Each number is 500 + 25 x the weight over its row's rms, rounded and kept within 0 to 999. Layers, rows and columns count from 0. Numbers have three digits each. The size before them is the row's rms in percent of the matrix's.

# q: layer 4 attention query, 256x256, rms 0.0954, rows 170-191, columns 0-63
# k: layer 4 attention key, 256x256, rms 0.088, rows 170-191, columns 0-63
# v: layer 4 attention value, 256x256, rms 0.079, rows 128-152, columns 0-63
# o: layer 4 attention output (transposed), 256x256, rms 0.0781, rows 128-151, columns 0-63
q170 096:472481473459531461535512505528499445523540528497488515507493458477509522487457510490530438492480428501525484514497505473529462532476491531538518523516480504498462522473461524505473485490492477
k170 096:504471429511490498470509470540492498467516509509535497524503507469464506517502488474514494516487491585526502499471531520505481459486508512471536483519465525474544505526536536489500464511501480
q171 068:489517519522491538494475495521510527503488474497523502503448521470541500505486516515454507520517460449519446522474498520479484499499477475542489494512553505469537527528510460521443523509466511
k171 116:457494542474503518537503470495504511474538480485505507461486531512494562484480501504484505558497494480468505464516477464468526511517479451499489486504490484498540543474466498506506555484522488
q172 088:485502504527508499505516469532486475451505491469496475480488539505492494493512514478499528512526520487518465461490513489509563503493494498482487477457566496455506538488507500537433534499512508
k172 081:490486529508482550513501531501521496492486514524498514501476521482514465489524482489492498514509501473498486505479481539530503469463487514482502539546509526552488473508504521488525537518512505
q173 085:480515468464522470490520514478464465523506509519545519523504490506525534489505468502532470451488503518490551533491488493481512492507474546474517491533486498469501457475499485450533495488479498
k173 087:508531491513528485503497481507536515538504480517502498548472498490444456478531514562459525527479531502475492478540486509518446474490505545518458508476492507501490503502501517476493436512504520
q174 076:527498455477481500544500505459499496494516543470498494495499478480481516466501519487492523482516547524523516517510482492474492488486508486467517519517477485502486473515430520480555500467508464
k174 090:536526485529481538453499509475528523490455469524522515523491470505519467520500513506506530521494539501552527501509484531487450517475510512504490471452500524509442529520517510521520428510492489
q175 086:471475471482497516524492503490460532510502515466495443504548502480497501476520518501524480496512491480510469475469514482476503534486432480516545492479463503522500478508509483499525506497491501
k175 091:520462500489470497447475507472488480519520534518534454480496487471503476464493548456493543500489480495500479473488476494497534492475433460512516513531510507507521484506458517552516512514515525
q176 078:486500495513487500519505501505543489479510470477464504496491500495515501457484528463510499524510483507545452497490519472503497511527498513479497485496544518501509520518480472463431521475474491
k176 095:457449508502552536537514530509489499481548533508516465506506482482495451498544465461483470505510510497477490497501490503511518490495504526500518508510462482552497509515490493525504552507523501
q177 123:472529479512521476525538535492516467507533521475485523471492485541499495467475531484497466513496512513473532488511492503487457501523520482475491459488426480495436476492459488499500453482546541
k177 070:539536485506503497495534492489556503510521484475507507506491464505499472489486516532504549484520507570533489537482508456480436543502495520531476477509527468508489504494500492476497421528508516
q178 078:514537498520502560509491476501495513501538486487524473536504473486509529485488503528477495489481497508495481510544445503478517477463504541507482509519492533480498501509477504490495485520488507
k178 103:538470520546518448508478487495512499492507492511473531555483539485491466498502473506515505515466500495543502535524516520512443523486490526460539518499515499464464470507515492491545438438490465
q179 100:504501482497547457489504507512525473563532511482518479447520475476512469547515507504487506523491488532450519507490520495488435541490504468468540455494485476556458482513486513500492444480564542
k179 126:489573511555490456524496536483516497509505467460496509520482532534497524483502518493525514503496496510475506509493504484457481466515507455518477524483475474501460512529496495551522441504498522
q180 122:487477493526478491484489446513438519486507486473475516483543516518490525459495522468503519464482484531484523543485520520537541491503481507523508518529495551509548547525530487532488542537477488
k180 066:491480494484491495489518481515483465555474535467520504503512540460509528557481493501540445534528521494482509482499484507544514520515481473467512471489482513492489496493492461494508594417514482
q181 077:504497481504504478490492508464500465512528496505521510538507527473492491500513470487457499543474503476468476502503527526465515488520504483497491509515522518513548443505483487455523486521478491
k181 096:525491530482494502485494492514480498488472462507530546513491476492457511475499468483506501476474519488528530496464513541496479486468520492500493517491523562477533473510532538494466523500481469
q182 082:526509492505522489511477469490537488473507522518507497569508478508512570525513500515467521496530509515521449549497502546502523504501488498496468491502502540484527476516503497478465505523519526
k182 120:504463489511509477507466481470461509501496509518511516523470488504450495491517483506513521489514525490458545498504507505474520466480473491492508536544527529474572487505490535515480525476498503
q183 091:539511536521474459485480505504482528498543474510498503473481494528494499521475490508508538479473477486493551539505503515499506500468492502505516508489485464456501514523476498516507486506528486
k183 116:496508524519474530530529446476523552491482509487518476532575497463488456532534513463497514495489531509513518499543475487520494487432533567484450519526479508524514534504498476498489522509495484
q184 098:504496506527527480525483487491490433482511495475503543484494536513507539468493550499491488503509471479480488495526488498523541464506567491446525515496529517491558526473504485483480528480471491
k184 112:447469485490484489512480520490458513498529518541460462464463534504534482531486520508514493481472444464468500444505541521505504488506534501503565496476463527521438445508490497480537495525524482
q185 087:521495476515510547526517500501534493505457521495458497539498561524503547466481515503523466516491479554444541510484480527571487517505515463489486509509456481486479487498500492507523499454533528
k185 115:500480508490495454528504523537534480495483483520493512525501558503498510494565489475523471513496496538503544491521519480498483524494504558472549495514495506475486523480478505483525457490512501
q186 174:503495481500535522497520480445488500487462490495489501519457529509480494526512503502489490487511506444497443499532521532459515473466461522521495533503531527485545502477537503502463520531465476
k186 091:521493497465531504515502532543509467488528539480533476502513536499520538469498508479540460526496462537500517476494469510520526530510520462481509491454503466502518478486429495461531558468518523
q187 066:483554470540475483495520542502512487464494491519518490471505486507508514494498521469507510527502486545491508479519554476497472535485478529513521488494518548456489470519511460498442530527527494
k187 110:488520498518533481533498536486513509547506509459488504520464540503495472498502501494487495529493500492456506526520499479476514487477533525502522531498458479567455454521459518540518498511501496
q188 089:528503475478543517492465543524507505485520514488533492504501511496506512483518465538509547469475527543544485495497482504538499507487489525455518480527507464434495483508462472496512474478502507
k188 103:496519491535476459550500496483571520491522471493501480556507530527467485504525525480466521539486509548502478509434495493481502527506522508466528479519483486491474500504536506509477501467472507
q189 084:501503518492446509544484487473520538488454462457559480479494496494536524531530444498433500499503495479505528476462505507465525500478466505440522520527536507480536515528478538484528504496500514
k189 119:458518466473504519509476528500497456456512507528501551483542513535512474437497512517481500509486452486502508480464522492492528477520519469508480458454499539495526510465549476525450505490545525
q190 112:492548508510476426519500530485528439532480492485506494495447493512497500463484455482472516559456487500541489461503502506484475463523495499521540474468499526526504495483484486476479505518510493
k190 103:487516515511508508534512498486498495508477505511550488512543546498468528479477502464520457514530492474475489507484492509473478546486515546500453522524498503494505453509452494491548469495496536
q191 251:493479511509462519484505485468455547498482490526466502539532493517497503472525465504483519472504528506503500512505533522476562463502459533501478548508541513509571483519527501490471545554449467
k191 153:446524481496479488451474496449445528476500504473476485507492534544489460479515488533457497510481481497486541480494533507508505477506482535543531500481474516501483465491519474511483525502498424
v128 099:503499504472509501475476517479526512532485557437488481481463444489538486502493546511571450526490466506432497474454493495477496464506502507510536476510503542495496502506484498479506505475504488
o128 100:506475485527502482504522494508568484540502503502471433508548529447487503491479511487504524481518520511482474525522485498530507468510532513536539504516465496523504501487478522519434385508529503
v129 102:539507479512511501540471474519471487480472464546490481499503482498517518546512448460475505484521499512514488515473519487513491557477456512498510513521505512474482552511511479510483494478537475
o129 100:454522477494455477520464490494514510482499506502499498488513493478514539466535517485535511527479487498515472517526530546512520502490465527520518478462486504537535481533523520498507511512495512
v130 092:513503487526527486498467508539524511513472485516525485471474559521469513486527542535493500522467508509489528436461488504454485485492511502532506494530516506484494508509500476431509511499492478
o130 098:498493467516534513511478508501511525491506475528494525536461520490487501514501506454515518482516470484499487496529528452501442513516497530528519442475539511537472504496488520563472497489475528
v131 099:496482514512496498529500479495506517489449462508488485507454457496525489500511464528484506484545490511524504521489504474524491468484496501474519531520514527510508485522450489494479496473512509
o131 103:522497497474520511474482545553505509494512479517502493517533533507495487487492500482532512551508468498537490461517491515496534481516495444527516500470530475519495480482508510466476491482535487
v132 097:510512498478469541531517440539479522519565513482450546475517517514479517466494507503461487524524494480479501532482461477470481494487497460512490501502514528485493484528481496524484486496510480
o132 094:507508466514512515479489517520557517509453490510546485521470494474514537498516525468477482491512505475501458490481491494540493492476510527533472496494499518486531537490499518499494432448543570
v133 095:473514485508468456532511504538498464533515541498491560552516506560513507518475498459483466465493555452518486569485511527522495537527498493483473500475498530506500482547523491526481500489491478
o133 094:486477497503498479527479498517491490481454509526484512534489506505527499498512478517470458560504496525526514471534502472490496490449488487443510518528473491524497530520471507480547499480513528
v134 106:496505507563470442450494465477508495489522478508485476500494497508480483518531513466482508510451486554485494492527515487536495497474517518501524511513485478496500482493500493552498491492491460
o134 105:516523535465532516498533486526495503493499465498514504525543537526502521487505465492548521496496487493471521521481497518499450495482481509498477491536445484507492515493504494509575517455505533
v135 106:496509514455510490503495529467501520535511476504529489486513523498486485492502477478555499493487526505463518526507469512512513508524476508491495500509484469485492474492525515532493500498484520
o135 105:503515492510508492518485501477477516479479520460531490507558495482499545539533476473500537478497472509447518539466521478459500497490494502471502515520507496498495478482504481480537462528490515
v136 097:476503482539544496472502506524447492497461492502500519503480436504543541452505472482522478545506512515474508472465490514511490502571484533523496517526494490503508485473523512500445495446507509
o136 097:538516501513488467455469508514529533517537489543506524531478525470489498518519505482491493484474461512493464536518473536463455497497489497588522491520469532529460463494513490489506454496465486
v137 100:475501528484502541558456517507494500506476498513488513528463493488556478472499505485484455551505501539501476481480483481549491472508513485523482511457512482511494513489531501537513510539495542
o137 099:473511515508511483515497530559481499499514524485475511482477500521520512511454543525550473512501438483474458492486456503486488500485542485513518478486478516511469489486477470467463543531483483
v138 092:516475494482507474447478501494523534516511476562499517487482507525555513497482468492489493499498537490510507469458513493474504498526522477474494470475510446511490508509488484538489483496458513
o138 094:486460522490498522469505532481523500501519535482522516470478463500452474491497482514480493482508497482458504496484471494477525537499500451519519529514530503505519491461502510487526558495533551
v139 096:496507549488529503518536514516483514484491543499551487464562513500497506527497463538511474498515468453491511529513518533473492471512483510527497491514499493540476479456497518505518504497498498
o139 095:514505478514480477491506513476525500466530523480514480529521487517518491561457466544505500464490512499511484518516483516488470519495523508491495513527477508501541465531511472485555469527496431
v140 098:526488478480490464499490543509439455526480515492560506459506475461579492489510498515536495495460554511471483503466510507473500491511493523569518494523515504556489470520465447481465494496500496
o140 100:483490505529471500503505466497480492465477487545487448558495512456477483485505490528446517518517521483532485512516473503496476525560510497506535493537496502503513498507491481479496498460482444
v141 094:510499489465480469492513524500519508531484469501550482548481503478495485524508471474556516515484544465479520507502514530491507501491523484474491505537484482483509512539528501479495513443503518
o141 093:514478545474502504538508505511500494512471498470474507482492491557525536503523464450510490491517475494486519464530468512510520531479495453483540506487458482492471490530522529525473564503501510
v142 095:518491495500475526505549474479522469508491513505588472500521515515548486465550492470512553546425511505488476487493526506483504488471531510499526511517479494531481480508479521469482499455512505
o142 096:495469522491522490515505517545504478472476472484458495532448545494502501491469513519517478465510471479528520496509507512477461532511474496533523520536495475519513489505514488502488428508494454
v143 095:532515529538484510533534536494467440469493502517463473495465467478535461462511474533512507473434506508512493498465457504553500509500508487485462520499502498534510489476539477498521515519526500
o143 099:470526521483522493512495536532500499488486519514497517485503511528552573497485474506484499529542502562532488519500530492469433544480522472442480496493489459468449490489520506466504478546474528
v144 095:496487515509514519501491468488508484482505491486528536423556485532478513464453527492554483496509489544481549500524467471462499491511482502499489518483485563455507497495559541531517499517500517
o144 095:505465535457533492507429490516517536493483511484525510518492518495506496543522497493501491486479507506443514488481528496511482496521513504469481514471531464470465486495529544522539385521512499
v145 108:487501461513482551492499515476516519497509479493474476493450502475508528529504539526470482491478524502511465514464483506528509485472455498491488521465494524530501491460470477525483492492492517
o145 102:485476454527483542476548524520467506481505532530501481463476497494540497442495463491508514516509525467485452504531465506508494489507489559492492457580460535519500514512545511550461526506507476
v146 094:460518525537472459515529500566509510493475492507515520525485493515544492513505502462525523497470475500506492542430548543549474504518513510516502491504515556532496514515543511479485499494470487
o146 094:504513501489470480521500502465486498475490483556454463493495514494504547474499499487498470544503512521509500508501507497485484474474531510516557461540502534510492469508489524448466611458521504
v147 099:526506442540541492495517488460484478501463540457535490517547514511525489531462481550520478484540475438471527461518505492483495527468519493506526480518474474485503521498498510502512504477554466
o147 099:486489531539515507524543473486507518513451499467516518535526492500468486459519486494488480553487498496459522482517521513540507514540485511532492505515455504506531459535478509514533486538450502
v148 102:497493519512477516471495470515493505504473476496520483505502555502499530476450506460518480495520498552496512456528506493514523480527515502471516480536508501498507484469515548497527499507489549
o148 100:502509465517479448508490477445477507481510470497515443454533490531448518514519501510534524486492478481487565505487525548503514472516472487500499502461541453491482527538511518562528513497523497
v149 087:518511532495520547470457508500481476478552505513486467521552518472520480482532479490510499473540530492491514525556507517454515502480513480503501506490469500484508487501515534552544512481506509
o149 093:506502493507498501515495494512501481525558501487509521490504452558464515505501487513505488449516503526475489488490512515531440539549507477499445541466420505475459493517501475515522491550487475
v150 103:516503503556515479447500476475555505488530461482504511499514577501505505492553502532488518493445538477514499489465482453508495531492473510502502503529496458473509480476517511532536507486473508
o150 101:468480521498505495470503522548476477525532489524465512506491480528533515477506471514498510473494487526457526546505534459537462494529517485501499497485544489486484535474502495534506512514503560
v151 094:493468486469519489474533485463557516504480549467541497487492510501540543512452491523467477498518516521518480509474538471492492498493557480483434517500470543490476548522497519527494489500528492
o151 095:549471469504482499493552500479551488488486494488492489514525510498501472512516481488501485516461474497488502510480503490478525512491490499524489492544523512533516514480543503501518485480527524
v152 102:451492485551514442498479518523518498502476523495497506502513438517474537501542478532514497460495503501466463488477513500500495497500494524529542493526498470491488502503509500495543498482503495